{"num_key_value_heads": 1, "intermediate_size": 256, "norm": "rmsnorm", "rope_fraction": 1.0, "attn_scale": 0.177, "bias": "none", "init_std_o": 0.0, "decay_fraction": 0.387, "train_tokens": 144000000, "dataset": "wikipedia_en"}
Each number is 128 + 32 x the weight over the matrix's rms, rounded and kept within 0 to 255. Layers, rows and columns count from 0. Numbers have three digits each.

# up: layer 7 MLP up, 256x96, rms 0.29, rows 175-220, columns 0-95
# down: layer 7 MLP down (transposed), 256x96, rms 0.285, rows 175-220, columns 0-95
# gate: layer 7 MLP gate, 256x96, rms 0.309, rows 176-221, columns 0-95
up175:145117108102127110155239123053117146125133139124142094061087097197136142077101122125168145143180091093204151117186154131133096137159122139117075134092084118107078150070107052139086118079073124165132140162103132095142126112159133131121199120110097153159140141127138147167112121113117114133
down175:133160119168110146070112127156063125087109113158092108148134127082146117160203129150132121154136122167198070133094164064135147201074100160126129134104121100115124165119093091144138116186164103077108060097183147112185119103185124141095149162152153114148147112126089105131048038129120149170
gate176:120103144090132159117131065065134144137154114156104147187165126083154105067109129155108219164115100185100163127098166118141074135158157136155114115083147074114108071163158126143065145096106112097123103106134111105130172167160145099112138138117127110102100074119066133125158110112100077146
up176:123130055139181155098150153157045139155078094143139121119169100107102121120128116132093157149140111151086161108083111121146156148131151154154114100123111166151151117154111144021100095150149162117181080102067108131135062134123119141043140114139087118090140116134111151118141068118094149143
down176:098146126112145114106118127107047106119143117194085142095196208137122182117130066147143127155105183190148115075127124120134115189136116115102106131111091152116085149122112157160127070165145106111130168133123134153180104113202160153171126113142121131109086144169082149174164108169163121140
gate177:163124109116161191112125194100115061130169111113102105116098120136104185156168140126142118123089097081164062155157125121111107149097088071125156155127112105140127120140119125138151132103166086177134084175137135150133178125131164122145164154073111108116124135099087124132084124126158073132
up177:179115148119092191158154171103077109167174116129115067126191093099063120115179079149171123113074099069134126107132098161124115172117112107128156108139134140150116096114065134143168139122110151148134083130206149129104151155158127120170123109070148171115091139131140142161101136156119089089
down177:133116134137149153147137152101134162146089126135121091150138154132087107138179132115116158160122077059162104126145069181095147111153134142125086106177139112189128154048119077116120110071145110142104105167115133129089119191145197117190148149093126140000113142106113122158124122115141121094
gate178:134107214125190125102139143116105123171166097134149149186142114100137118144119098139160099134151104096090109191162209151132088119124149118160153114128152122094100111116127142090113125131107180107148149072070114132136126119142108129124113125147176123137138074164110155131140143122114116103
up178:168103158055150117085141129090102135147119150123166149120115124120100156161128082101098103156104130164132109133129181174152165124151174103113085118127097141101089122108070156146173115163108137123149151139111093135122170138084152106141084122142171063092148189116115134085088131089107122132
down178:132174113137124114098105147135198164081128178149067109116137124157181160072134133169116131142111154154171172116120108122166145150146154131112153142117115167151127128179109110143163080107143075195115126148091136185139175151110140090083120173144119127103136193130185155173168135110123140132
gate179:178092132134171133159147126079156169152146069158083090149140124130139112127116150158153129131092087140141136171155147112201124132097069098116108174081116126129099119112166077093124067155129141140074131081095167127157123129182170112148090120083124085142175113075051148141100175104122127142
up179:174124172116035158132146122109129145115130134119138127113150127072100144133151087124154159121124128085156085099091137141144091098105146166121162113131196154161122123133098143157118158184148102159130070113137084085143104154077113120166142100162130136126169156175170159113158048093134116147
down179:100108117122140153128147136122061110119158155145140137114134093133159125113172092135127138094152135123111172112136045142046103120153120174137167135128161144114135129111163143145202168111121167130169182171135087130113114106139144169118165087140136163163133150150156104152194089139113104075
gate180:119092147138167168146119113162153079155164113172191154165140111087121141085117156089123172144129179084178144118158143104098140113079110117098202145122111160095131133145118144077092113123189094105167102125163127166121055179164135101167098158138152155113117176159142116093115106087074163158
up180:131146152163078070097197109154092102181155190128099138133113074129120101145128121072205066164132155132119108159152166152135159079177122126075073077051104134108116130120157148161053097148141122132192151079117145152125115122136153124109087117172104117100139071109206127118107109127134165147
down180:141101135130145146088119182119099163143115101095113181134117097105090145172096130132069113146179150119186167118194151114174136112095119115127084086186190131131173109151103082176130131124119107141124103168076141141179161148137128173136100115092103107030141122138144072082163149187157120163
gate181:114117138144125129110122156179130159141162139133155116157098113084201055124078118139112110151104070120141098160091130166110108111136119216115148108170135124160112127128112160118097121168208148109111163153133161028150148145139161166164127090114154130123114088153091138152172150081120196106
up181:162128149114144120140137120118107134102141204103119083119125164090118147147119147028157112091153093139182167140144171145127094149176157141189109150054166113139137117100120131152138086089122100129114132125189081135136127119067124094098167093107140159123103127127184160114045145090120063128
down181:146120121130125142143070103056145141166142080098110095096108084046104135073193095125115136162110125118098177085073126134213084127138155067131152134143098118162127141140079167145103106141088104150131122127096128128154105114162077091132202154087168076091117070135142094134126180139125134123
gate182:094077093094171119144149130083121137113132139100107135120094161131155133122181176123146134183151125067115048155135123123163153119150080128087131189129163216147141091099084134183154106111128216154188143089130084123089093147144149098174140144149104076136142141086093168116154125123092145100
up182:121130131113132117118145130135142143149164117117090172134121143079168114214119163162153092118106165120179084120115163163118142155072095112090106196175123122096119099109114185133141141125109142159112149131153145105154153142202119099082096195167054125115139068158148136176112120122129108148
down182:119146103080157111182158113116162136107095163138097185128090143120105151141115154136139118156080165140122128130131127129092131124139133041155114153119096180157111137096141094190154130129142083102171117137081090085160139148120140152176093086169129112050065129149121130117127095149149086117
gate183:086114158152153114152146066144133104114177127129159080134109147149115091152160090103132144132054124121103143135176151160112125121063140129097116174134139161116116119177104128155144083084123089120123162155148131175127132122157117122136128119186135074124180140078130105133055161047102166162
up183:104110163032146156124115147150122090063134085101210116137071097147115077122116082111118108107115110119120091195131151118108110104100102128101109139074138063097167153104116092151181134124132087084220159090159157142130158126099151128165108146107165118120148129136155152097114089119086135080
down183:167105123165069118156123102112180103165111103165135146174123204114127120123157192133146105156177112163116114161165071159128151144142112101153159081145132117093085161152073203099160161154114178159075137155095118130124114181176073110119215085117142140066127105143154120168109148125165140091
gate184:121128130103141154124149182118131134190126129129154146126164145137112147149100128154170143113129157175136086216144110111156124140119097105085170157117104105202147093098151154101151162095148136157087152155027120130101189122105180222137152147097155183130136140118132193083102138133112086155
up184:162092138101116133164106156142095099150109071112137108092152153110071132092110140175127152156140106127116052148168089141115109142111126096055124071115120088164200180129165117116137110062103124163116111067122160113171122110120105130185197094087098068161176141115170094115124139140160119166
down184:133166077080060162112101186126190147128112156140169133137103109163111188110086082141135103165077098104143089142133096133165144181138158180132080098115090133124135187077156183130113133117117169127101146144205110074099146159118114149109120160125106105051147091129120126136097100166102082077
gate185:161145102122156125133151140139175120115180084075125149163132204215107110104109137130176181113109139078169105123134123109146121154129134119170084116181052131131151152127130198042139165062131076095139128123150155132166068150180158119105137108125141119151098082139163149135114201058105086119
up185:163167100089121147140195098118079085130112189146121187134099111093138103125149071153155097157163144137111143131129071100178174169113179093137088087073168121104121148134140136084120129096136169153112119196095099129120144123086117098175093118091102142119153122158143149206130090092094101139
down185:074110136111098116067114109139131134134084108077161199107164122150108129119175154148115107141065128166090132129167136122145171118172210158111113122106125165130112067112156065124089104134146175153137101076145119145125147147067143074149129060083168166106145096181116117170169167116169133107
gate186:104131088176134051104077125092112104125224143182132178043131095118076084167135133113122089113125173094129100096073105129119137079146106130115171164130106148100119121082109093146180131077092129091120117122112116163160176111127124117148124155123101043103109116143089128147155089100171111138
up186:133192170076142105150141120150159136154048104197119079174146095177144117178127137073131133151154142177160130161133070151109134124061132076130102133156086099128162152129108103094126165176060151113154082061088123113121126113095144118156143088105138102086145081155105095187146132121149086128
down186:127137110127117070166141179150204119121154136116064113158152113106140196079144111168132129115136113122080206192110101110120172139148132113149155088143174054132164120123141115080166129136106072131152197134124135099133142136113125135156083136151086113131168176145171168109218114127144143092
gate187:135091161113126100133089125152096147210116135117147118100113117127167119118189149139155076165118144199109093101128140142140107152102146133110100142118112164109072121118164175145112095081129089130145129036115163180138107045075161134105125117138157081132161011101133144207110156132097182184
up187:210141125112139150089161090086107151091091106049133115214140104160069157136148136178127127044100188118188129131129139099158134175164145106121140101087123145110072111109097144118147101125095124170169103120077078166103151095130113118157062102135124116144124136088156153113125148070102074069
down187:096049160179152131106184130168134169140135128128099099110089072159200154075072101127174099127107118171091132146151095107189146121114091134202085167124100168067124121157172132110106109158137125133115154116121124132206173130109131148081118104170072150017136078102152149127065160133125102157
gate188:167131107129128103155127128171121117142137104155129141140140099106091108085142185123140097107127117167080106168168113220123167116126171149118130136158190148121206118120131131117175111138126108141073137156163107088053147102183132155158085164086157111110125193113113123157158107136105180102
up188:158119102100148118175129185110170137153087146140131130065151152141107115127127103184097093145171100240121129098118085102111113076133124105117107081050129144163119176111160095176201204117127126166146115121110118109178141132099154109154128137158168148125105171141152179126181125151143157097
down188:129150126117115147170152165141099157100183129119155113138195121110152156169143150148158146121120155098101117074141113150146159131091109111117125177089145190099077134184098093239126099111114109111124144178119095132137194123104072127120124137178121138045155164080125134152130123164054126155
gate189:091147171138107133115194156094166073143148134138145127099090115094160138155123129106070124116147106140119097127110105119110145082147086184150117164105131136142159170172138079118082181137128134156120083150140111106156082142172175093147198152121153129152054158146119155127136155123176111113
up189:100116117110159086132103102137082122094130138147076125124170112106171133111110147154142114145095129159176121149147188138139132157088078102133134095098117153130117146095139148142177086127140119080131147127123192139109133109133081152153089103161121115092140089085106106127114129125136158151
down189:109138110097161104088113136177072132074185105146129093143153163154120128170146141159114151180145108096160128137148116161085127111138097146135143119089146152136049113125116182114153142131131111126123106123116126160081106095095103099155130137110160150156111104107047086111119102117123145177
gate190:134172164102097142109127130176100091183136121146112084095158119134193149145129067134162132220127149124102119119106106159132112099150181155107125150116122118179162146124074131113112163119134105089152096144148123098149094101141124117212107125128113122121117179140129126106139145127125162147
up190:108134163146135158122124147114114104156131139128108135167120130123097116152109087096117106187126127126179142152120095148204112165125054138109115128097120103148121147036121145182162141087130184079140157086156117218115139113120135176101099126154144161056078138146147152139141139124123134119
down190:118088061096144121144140136148128127137136123118162121143109130127151163073133146126142173154086111106165163148170151117125163144118117131135113124151195084099111120130092138063100119091122101138139111157169185176116097147108091150137153124106109124132091096132240091154158147117099166145
gate191:152126102157155162150121106144066139119136142113132138128083137201136113169138142069075098109102124143114116117126109137065102108076136124159134096135093157107035142117093056131155110112087130123084150198072156103085112183132137143160114112110096202139122095152140180097035149149098173160
up191:041186133108116087037130095170128163129106094095150183122096099145140153130126109139130117098117155141072117109133114062152129107171120112170097134112150146151128121121154095118193102156103133117107165160164072149201109143157144077121121151161126143153107076084119112106142166149107157184
down191:166127141160125107147103090070142139154137109109107146135124143113174150147094121140157039164101170115165160158135080147063152133104132101038089139120133177132170179114069135138125123085156133158143140079143150114196144109137123168163153116117141119126128200161152172116138164112158088053
gate192:144181182119114115069122119142151138116141097116170118110149121134114165110154102129186157114174138134187088160124143158153128127148153159092086078184093107152171164118107170152130153093154092124101145138100126129121142135083164149158056168122134091094157158117120181203098110121110191084
up192:124089144085124100119144174146177107064115167124094087112120139141127120109119117169099139117133120160178065160165133158074120156109090128138152094173141105092135102141106085116136177144107107118191113083093135124101177149129131095167085066149097137132162156137150080174128118103118186132
down192:131111108163115126182096163071123133131105094170144160169136085131115148191098117152122101120130178132139147104177158165147079154135153082130040114127141185157120122117097134153173099120160118134090159154205117127158174088139133137109144083151147154118122101134119171049132125144127111093
gate193:138111102087111151115116114113108146140127160145130179146108158123157136166175151100051108092119163167112130149147131085101164177092104145169142191133160106123099114114129138107131140085101128170081156166124100109122131095133159141126070115111085141148139125143168142052132160083121168146
up193:080108108068121089083113214113118116152131172120117116144173153108140115108148148165140156141160141133102142111092151097179137120107137105115153185082184166147126086159136117100118162151098105146139107059128072065140119114130119142134104081144141094129132120084135064117124104137137086104
down193:141109162090104142197178114155128083096127120107133106141141109116079123166069110096097180157141117143100091150148119176181139136218105136134113129098121157117182157136189127130114089149145116096127141144079089147085066122113123178125156167109154134091136118128095107117185119096145104110
gate194:101137112153193139122140096164130164078166126111126091092079148127155174126156151128126157114152093141140120142135114112122143155131103218085136125181121142138068147159175063123170119174170140120079223112096113103061132101108115122163179148128102105146138119105109085182161104117115180156
up194:144121092127141089106127127087118105144140096132175196166121110175076171075163118128103161103135105167081046122136153165106138134068133134147118145155078151138179115132106134122068190094069114196138080159167130144114136130139100083106123194127183113101106083137149168093116162143212085148
down194:150011130079115136091116113187080116160182080130126118163093137111134141210126113114132168118114126144114146148123059125187118199108196105152146080176167137140163097145110123146108116149134168102132147116162152163185124133163146095141121142127152149185091158109121098157109179156159099151
gate195:107140135124121096145037106190130160041160113103145129142065157129146178140145169155138145156094108041168084151155133061153092112163107150141159111138156163056150125152151091116114112121070149134106136133152105063113139149122141145112080144125151045130101141006096143095147138123123115163
up195:118170100140092116193118149178126081088153112140089174085109114184116149162096185132145181188042120121136115116176120113135119161150151176096182172142128135097207137116059133093143061154113129145133135156093137107154157112137141129129126120175027054168157138145126123120149127103136059137
down195:150180071065117101097188140102118180161102095167137167120097157117160115161152133146114113174181150147124077106083129149162057181104148114114075096125163122114101080197082170143134105097145136103166121094091154191102147126135119140100134132135129152128096128127075160128071115124097168165
gate196:129127186164093095096116163114124173153191116095144125136123108155137075168079123103182164180129173107149139073169151171114151082097133152145111117105098119115139124109075131094152112142083190107151142194101166112192126066096102141126143097131166181123136093152111143077116085097104154160
up196:134113133180134148109111134116105129155109120120152109106157127140160134153137097101098146136135104136132200156065107113146204116139110137122116133125121139117068240181100118120108127092193106109148101142167114121036135147142130144097113108100158128151132140141163124217114185126126122135
down196:128157090143091122094204128186110136102170117084133108135062091094094102118136154134131083099142118125117138094163170148157095128078118156127093163180105147148143119092154159116095114153045122154134176093153106138147110085091086123131161170146132104057198138124121095130135127124109163099
gate197:150125124133155109102137152079134128105148149151113078143112154128084113172149107132086077110135188158087107124124061096102141130184119100104094153105151178118129102086136112127141164136179131091116187110111163131118084115105116150134167133143169124130149144144095138132129102121075042131
up197:138124154100145152082122189118131136136139114117157165124150130087046125149104144117085113128133118132106116151114151061116150130175158120149126098161114130145206107145177085115101094136123164157030142113161092113168164165070132138117171115108081147151159092128175151158093138115134106105
down197:125146102134138151113159133098177093098106133134147155079133098091115112116127114146089079131090130178109124125085130124070130122155158109124100151155154141197198064137199091115154107173138127162066152126154142147097119116099087145060201112176133121140143068181124091071118167114101095114
gate198:093090128155152161115195110107136134096156127165110055134132131127115079160083095116163170114113168083106202120135109117132111154142074175155120174147082200114051116140137118147127055098123139112143133148123103116109092095151143105098178189127101108160118142144104113130166105067130164173
up198:170127161110126170130114147144111160127155099134137132101115163125130105105175158124074161081157115158128074140161155166058078079113129014076077111188119094110133195169131146157092166142109124122092125146136109091112148060121119120132160150129091134113106165123143102126186106128095117101
down198:128164141137167106138193141108165114131156143145157078159151150121123074146128187148067098086131081146163183131076057073107124149150111081076173140139113125102106144159109095082132099137122106176135124138172091109095163094136209082164104128066097127123113145146153139095095143098075128096
gate199:110091177123153124114151077154119137088132087115126169093118149079122090092124175133130151134085160079106097117152117128099088135141165084102106109076133152150090135126136117129132063137087134188065088143141096197058157159139094151159180131106122115141161145083121108111150115150136183138
up199:073136112102182124109134096099151152106112120114154098140177160074116129148145188120110184111116215081135108170124119198136051147150113164081104129124174112117111099117133087106098111124059116146048096128147158176069108109098134113132117105104123092114119156092151121132135104171181125046
down199:090095156125103166092135150141155123157092156094121078094145156117149143093121059117130143117155105108135133146115114162116108087147120036160146154148143101124134103095083145147106115115139159150180168137131146101129096160109124092181124065157156201206140127168101129147154083138070154137
gate200:096111134146125090140157143177142098130155131070176117160164138157148127091113075208107133113184169118097144158120116089093151146133130135172083092102117092184098102171129119101167185067158094106118138093165182185096100152171130128082151201104143148116138121137109139160110120131077141126
up200:181167084145138143101095117150150123124162034114137107169096097120169106085133172080156096119132115072093104110138132136067099131135121121093103113083095137146162116139090136220134129146129107160101122172116155103135075105126088096125148198126133154132108164111127125057118133158154155116
down200:132126103108091088139134128159145129197212139123127105191160126101159197145105143128121059071083118101118107182139113147120125122119143149189135109142117076127138067141117143100144119061090076081107145084142138090154125099134108169144124157140118156110103140158138178069104174131144131140
gate201:163150144009140105137112109100127084171136100106169166122108136126142179126134108158112181144138147161155126163117104084103080143041146146129126129187139154172100107123130106209116116183153084166088088163136110122163143119048157175128107134103152138118118100078103156163124109126082132102
up201:121134143161097116103154030032167138135139092066144120160125145058113166077141119177114131116096078097119110147073103137119155214098096094093108077143108120138094133134142145162116102123117150089080076151119186138161136143142114085112091194142212108058111058138103209138118129089100142100
down201:118125091112121134128123182216154068178110180053152103141113217139140110103150126110134110102145141132115123184132131154113087151097131134137141104150136080088203135138186132104094118133111131093115222135141128140112133161110120102095166162119192108135110115145162062142206068167145147141
gate202:099152092118083145104128108164116134159158110156138137144123061091209121118147114165103149137112164140085082109128082056129096111123120104084163133061110134092105064071163117174133200114151130101122066102127113140159133104123144064102047110093109075150148103162100127126134101093161078156
up202:103166188151080128099105144133167183142203133145124129055205211094093144095084122093083141120136087088114164107114146081129135120093108081138126079139165087160140156139141153150122135135079116127103101096117165095092116133084119099177182111149097082131171169200107102118140083132144156206
down202:074115072184149112114095171130156073150160178214102153119171142129150164166128155138166086115143170087163152120156150055180146158162158088101119119128150133153136151136119182130170132131135111085135108069103195186108146097141152106200095149140142183188148112104114131096150123136087119121
gate203:111128113142101093157135141108168092121181161073132058124099149127164148132095109151160128129086131108191076128071190131140147129124076126139113176090147159236125136130096115114115119158093155123175164132084141148179155110144096149154103141098125095128106130098189186139090146068118171142
up203:127133128119095084135176102116154109103151191114145126086140199065174139102168105148174080160097137117216092096094142140141086166124090177143098145111189129199108134139169101111118118139126158101101154104070142190197192136126129130137118139099097161143084087118099089147173099145182148119
down203:127113157086137148119108112152146125121125080098180085115109152137114085129135134129108109086166122134040130121116125148116200037127154058108115164109137136081133191158097195105209138132151144142153102139159103050058120129092090158104127124140164109112135136104134135145141134155101125123
gate204:171103105166110126114124135148137136186128116126060080123118085131147165081110139137143179160135183087133118173090129172097118195154152238142128135129177124090152165119124150117114152135090156118093067138141117111132156151141197094189182144127146138125086210157135130137135132122225062124
up204:154073183153180182078134133169217124137094159178088146086077068147153179105160170059116139102149126124128123147137150142106140097101133197125087148163136112101137084166104100123171116224106081175069079107118121134085119148164205172100164166140114179126062110161145158171125153146162159159
down204:156130124139165110063108152132194117181074110117165140135120140097136109121108153134164107108072175115097126099136114111105159174092122168120159067094162159164100099125179038084136146203145176156083114137176137126126080151140092145058152127130111180127134120107180140232171122115164118144
gate205:069130126096163129095120087181150130096167163123088173109218103151166088177088080102152171142135125133134082094113138100075155089101092113048193073154087107144134166113172140114181092116152095087135140096144079123116120159116179127039145130079128138129101136118105171105124109135159165149
up205:119137155152067153108156084170092132101166145119090094079095138112110132191112103109224190068140171154160114151119155143142176117132152166104171183167130098133161153124178093159094142120157081108114141139060189087133124085080100147125088087115135121120111132064136108133112136113128092139
down205:155186118121080198129185129154088106118133070159179075083149133069121154112149166157127120143130147165164085103141125104194135150108168100158088163178122141106114101178084167135085143131101083169102125086125114110121167101142085138144181154150151080083113095125100143182174085094191133119
gate206:142167125222145099170128116130155143169185092165118157123145102177224072125149100133146172124121100088107102065149111121085106155186117095173177082122077090212137110093099097092103129138144171137104130121153110142139144083201128132080155148124114161135131143108132105115124140149132093159
up206:057129126080211153145180155166134120164106119155196140145155124124134179139086108105108131167174166113109145157132140101139169148124117143099139160102164121140085104144151138169114169112089155154144135151133100091094113093147174195117131117071117167126138100114162192206105090135133104115
down206:138081177060119143221112080138178150111134102058103143184134170113158148148094111121159118137181092125114123116154108030146108122132097125159110078154189095202125123073149115119102128102081121138159164210096111112102095126119143125131129100105150097147150155179134149152127096116122169145
gate207:116118096155147107153153231112134113113129160212147115147094108091140135106148161148100232067174144094168095126124114108153155132074125151097140164124167140116130120146176087106119170103091118157119124134133087149166105098142167107156186142134104187185100157093129161161146089070151153137
up207:200156133116083131185060105138104039177116147116155086103092112059146146136142102165129106113119150151109130168132115145130068085147178152121094103111120110152101149148076123190131157176104061129127125107188090139139079102109117148086169152181116158072114116119164074153122094068108122152
down207:114095113142151148153162168097154147109132141118099193142173106161091145168179164131133141155081113119089146113039111158134094089133131121174088078168067141143073109073150128177149166178087109100083117126050136122130112142149153174106077054101109129088089146113105140144123144149160160107
gate208:163119118098126141148153139060106112149161123121120146166112177145095112073131090152109098162160109160134167124151111153132145172148129125139195076104163115159064108156072149119134134156123157127156147138137117086146173109169155144139169119107185149163137115098109097175094183157130139128
up208:108118156165153099124109123157093160136141108113137116146129067079127122143148114150182169084136174139113101151131141105103127099074133165126102129173144146139189097139189084119115172119140103139135137118117122129084073120090138094073102115146106124115136080146099140082153132104167145120
down208:173080073132152162109128136129180137167173074097115078130125081092201151160134111149122111153091181108203127147128161169105157127132123134167096114103165098134169139161124149185125144141152106098114157098135143138126150136118181156130123095125102163130080168139093086131098191168112137166
gate209:104123130156142146140219075160078136184141178157122131124108093117132161122119104143095179081123134112069158163142124106089127162142140170159116089167179173139116108126150101069125157127063105178127081129096064090093140126119147168101104110086123173158185071155093135182089105199152119157
up209:073154112151194190113149164128133114146129075135143147119133125084111153103128185073131118122196087101140130160100120114131145142141134167086185106167121133195134098155104137177138087082112196166103149174148086092136097119121089121154169113120137121108165219187130169129099157100131141170
down209:163119195100153104114111127124087128181150168098124104165130111177178165118094136050145119147185143159146163107151143106113141106093122113100100121114171094164142055087133110157156138141079099111147123136129143090237098197162121101141180173149146149155146123081172121137114158108101176124
gate210:154132130130111125106174061126147170109163117158075111173170096157138109082101142100058147076132097071104112092172079100131180182079124113160116128171111159187128100116124057114125082052116095128104114117127132120091140156112137173146117160181111152173111082124122167128132158089133182139
up210:131055145145105125081092116112146122126169085166109119176154176099106145088113136167166161126150101113181161097121229134112100114111159089125133150157082106077181129110147151091103107115112090130096127132186081188161137120159130144138174131085110156126076136111159124226074156119129080130
down210:128070068136164103122130164146175162155120172181105126169092133206097079171132140105150125120084120111147133140133198039166110113145132059095135182104116096118100163155168128120077120158091142118160115095108132167171135125150188204106149154085106137075092107137126164207173173110114090177
gate211:147100094157114174148139092094120168138109102159140091183148108078154141105130158156114154116148149107112104164121120130124117108115104170029129131127159227130130119195078150106095115130090131136141134106150129107116155112073153163059116062131152076117148080064129120157165166084132160161
up211:123146188107177063113156094116131093119139091146153102091156111145098149140132134184182119134177112116114116128127157076134082127141127113200061100047104130097060182162148142130054082120143133111123123129160125176129082108082149073091133180105151160123171129168135089120123121139163080094
down211:111078093168182184191159119157128148130071118054181145136109108156143107137193134158103139078094122123094161184092100134038108118126158167147149166116118137125213125136115163108117134128119111135207098133112142127140147150117167118117180109138198117103176096180085099176164163128073134182
gate212:161132128168115128131159141127140138127147079100135109112125133103183122109158113136119136117136150106093111155118139138165146133163197120145132129114165157132157131094141127129117150117167144099120125132134146141098098116127125090105128141093119136142126110109184149118115148118083136144
up212:118128147072124088140103130122140132135152155161120084137133162145096103174112164129163137147129099123152124076166138134114100118123068146110131126132097101171111122145108143136137102142094111139150141139124128128151130146122130122122145138163150102122109129178113103122146124156168142104
down212:149129106137131123108152115144000132135130129202163119153125094153111085131082143135138106145108108176173137129210152128088095120134099167112121111155116092173099114143120106137142153121115148136112131124126149138101145136111115141133129116120142117102127105147061091140175142128096148146
gate213:176174122118121133182129120105149139176160159097109119175197156093142105100150106134116110163075145144170097100129109184093092175100080128175129090109121119140144123145082140129111157143143123140089090148093124119138194135145121189082160105160099098140130143175144130141115163183135112127
up213:192169133147109143154101169170130129133165135057120118135152167137161095111127157148142146161133123168139103060087133122085151121164095089142074093120157114138137123122088141145135151150143133115076096060121170186133160152133186149107164078109113092134146142164159120112148171142069158138
down213:217119126135126137123128123164151117170107079094136129169147136120118058052174099104139130116073103125160150094136138112134125103080116049092121114125128126140132136136106089160096116139175103141135156156155120129213128150132138183125152130171137132157133156162163132165072094177128120114
gate214:078145114120039146108142107141137126109128075129125142114116080128094103148124147110135141112170197134171206101097080082076165141101133188116121110105153093146188149137149114111077153122147155086150174138192064132156143165132173166120131107165127126123143074147183159112158207119145180136
up214:142116170177146169125106089140149203062161155112142124150111150097104090119195105140061131039121165128146123125185135152142123091132127111100140110122103172111154125156114101155196073096126096164087136142152170135165137150140073105169123101146140141085087102079162091172031099118158165196
down214:136170130168145158092058078108107086151148125161130086110162094149152085125092139155148129138175058135123102163114183145152132129125110102170164106113109160088168142118172199109140202140136158129104095097141161098107162094115106161107100144121164150210149170124140173127207156109112139112
gate215:174080117101096165086166119109171129106108161133143109108110089105136061133118143110107159147131123206144154140149102144091178119134148130141119114140175146130168064178103108076117136092155164109114078124124187114127129119148135169093146149074114108168133165158122159051134159105086106113
up215:103148137158106131131130129100181107090106166159098073158097120112104117119156100088145124132109142103160141128148041135104114105097151156106184142150096117120121107106119147146134166079151149154106099174165133157092137124179156160086138179117171201147121152194132165088166111115128150149
down215:123090131184117126140171116088149115153051213109075102103107116113135110107129145139115145124149129146153163102151095109133181166108188113170089182122095143152122154159062185099113135117161160154108116123141154134152149136150110152187121131134077152154180157117160119140118114115095127128
gate216:157143070132113085054147035152172160143121052180148134113191108153134144092169173138102108100081146116116105131171105089122084143115150092129163095184149150141217192107095165067146179123080122108134140146158103213105155071134185173117169149152113120119175122126133162098111142189101204161
up216:124145206108148134165112155104099099118117161117090120132095121168118113138111155136113118124216151192179183119083156160090137143109168197161121067144185097109119077075116075159168165144165094165090158105148125098085066069138068090090115176076183111095175150107072056106210123114110130126
down216:124082157083133122162131153094028114150160066123145100121092130159163074151157116121138075116157118120212157088126156173106188119153181168173111089091144167135164135100146120102230141106102131129115174106116084103071116098167078120113155110152120109170146108165157097084173184186171170130
gate217:141105070142140115133144112148115101143173112099064154163163103163117106066095113100111107137155144112082176092164136149108136222149140122143105108091074103190141133151138151193135108213148073136058046112148143154183110115134097134098134144135160145176132126147136135154112150176057084123
up217:164107115160124123141148130106085112103134065134021149121097111181134142117134146107084088175138103139152153107144191165149105196129074110139177136173096163130116165144144081202134123139111156175109116117105077196096098177103089176129190168135123110123142069117169131179115137144104147127
down217:147132124127095091193148087132081100109111126088153105145105115154123150155128146093100156154142064091087147100140158134185135187140125135103046130109068127101169150114086073153132108114150166128104057128108148146164106095118078166115154105163102147129193137178131153189164113120113082160
gate218:122109010130148118139176169093116209165140161157110118114105158102178108058132175118150143156071161109190076099131121103168131129121163122126108142103149157137090153136063193118074192102101101110141160059132113102161106109135152106121153137155162141118145117120095094135125102128163186082
up218:151125171145151135140070186110146097139110116154100127169152076182085127140129050134142160145102139071120167151063078119126132116129109106085129083071127099155167116151110185097118077087097098141192151176098129114095151138160166089150158127128113204165171160099081182128139135137108115149
down218:095138133132142130095139091127013171119135129069095079099134176146155136092120111103109120092190062196131121101158143122133113133109162182133137150088128170064138071128160115107162177168137079144167099117159115103123120083143138081102126161092146117141101158167199116216111073169111118122
gate219:085103154126101110143105163099129105158181132128164116140112155165103144157134110209163122118163163128122121118131153151143109103067157118182161149139170110164115171158115157058154145119093073080092116094165165126111045131101144129060096165129109116115157097129129138134141110101141113101
up219:115090175165161154142174152145084151163151161130196118120127103129177080063157156142143133098110075147086126141205150085142125103131151129144109177180131072131152095093088143091159124123123144099159100164108108131140120127102100145137105147127110102143149111088130092173125136133109167164
down219:132069111112106191180135147140045123123146092096104116086102115123125138158137165122141131112141127092123051037168121145087159139142112084121106124147102169103160149074119139126107128101127144178152128119131186127105129166134151159143092077143184154130151082114090085152118130170106128128
gate220:113091043121064109167116155140138098139168171207090056123135121139137126149127182098132098098100142179135162143103226127137114138138153127128097152116098174177116130186132142156170132095097125110141139079111084146110163103136160090081098119131161142126108113102134127145135156144157168052
up220:123108179128149137099101095083178125176111107100182158119141132114163165111093092158077176084143121104106110075106108134076119117109085139113154112232149136145146137167189176152126207135081145157152114125133104170102096129119096127179141170179150132134109213162189138144132095113171158174
down220:127112135179140112155152072138136166169164077169146128129121076035125145132159116131142175132200117114176068108150143158161135130162146131139122119119123135158055133102202172149124078084124149153109127161133110170095092134186115076152094155155110157091140106151168176071109176129128149109
gate221:161122055128146179129144136123125140109141132155121072175066139107155105092108169128082157122157136092114105166103153201175132106103106144129169126187130174098155098105129129105129109130094194102130105120108101116093093091078126098132048099125120170131175116122127111141139151100114133146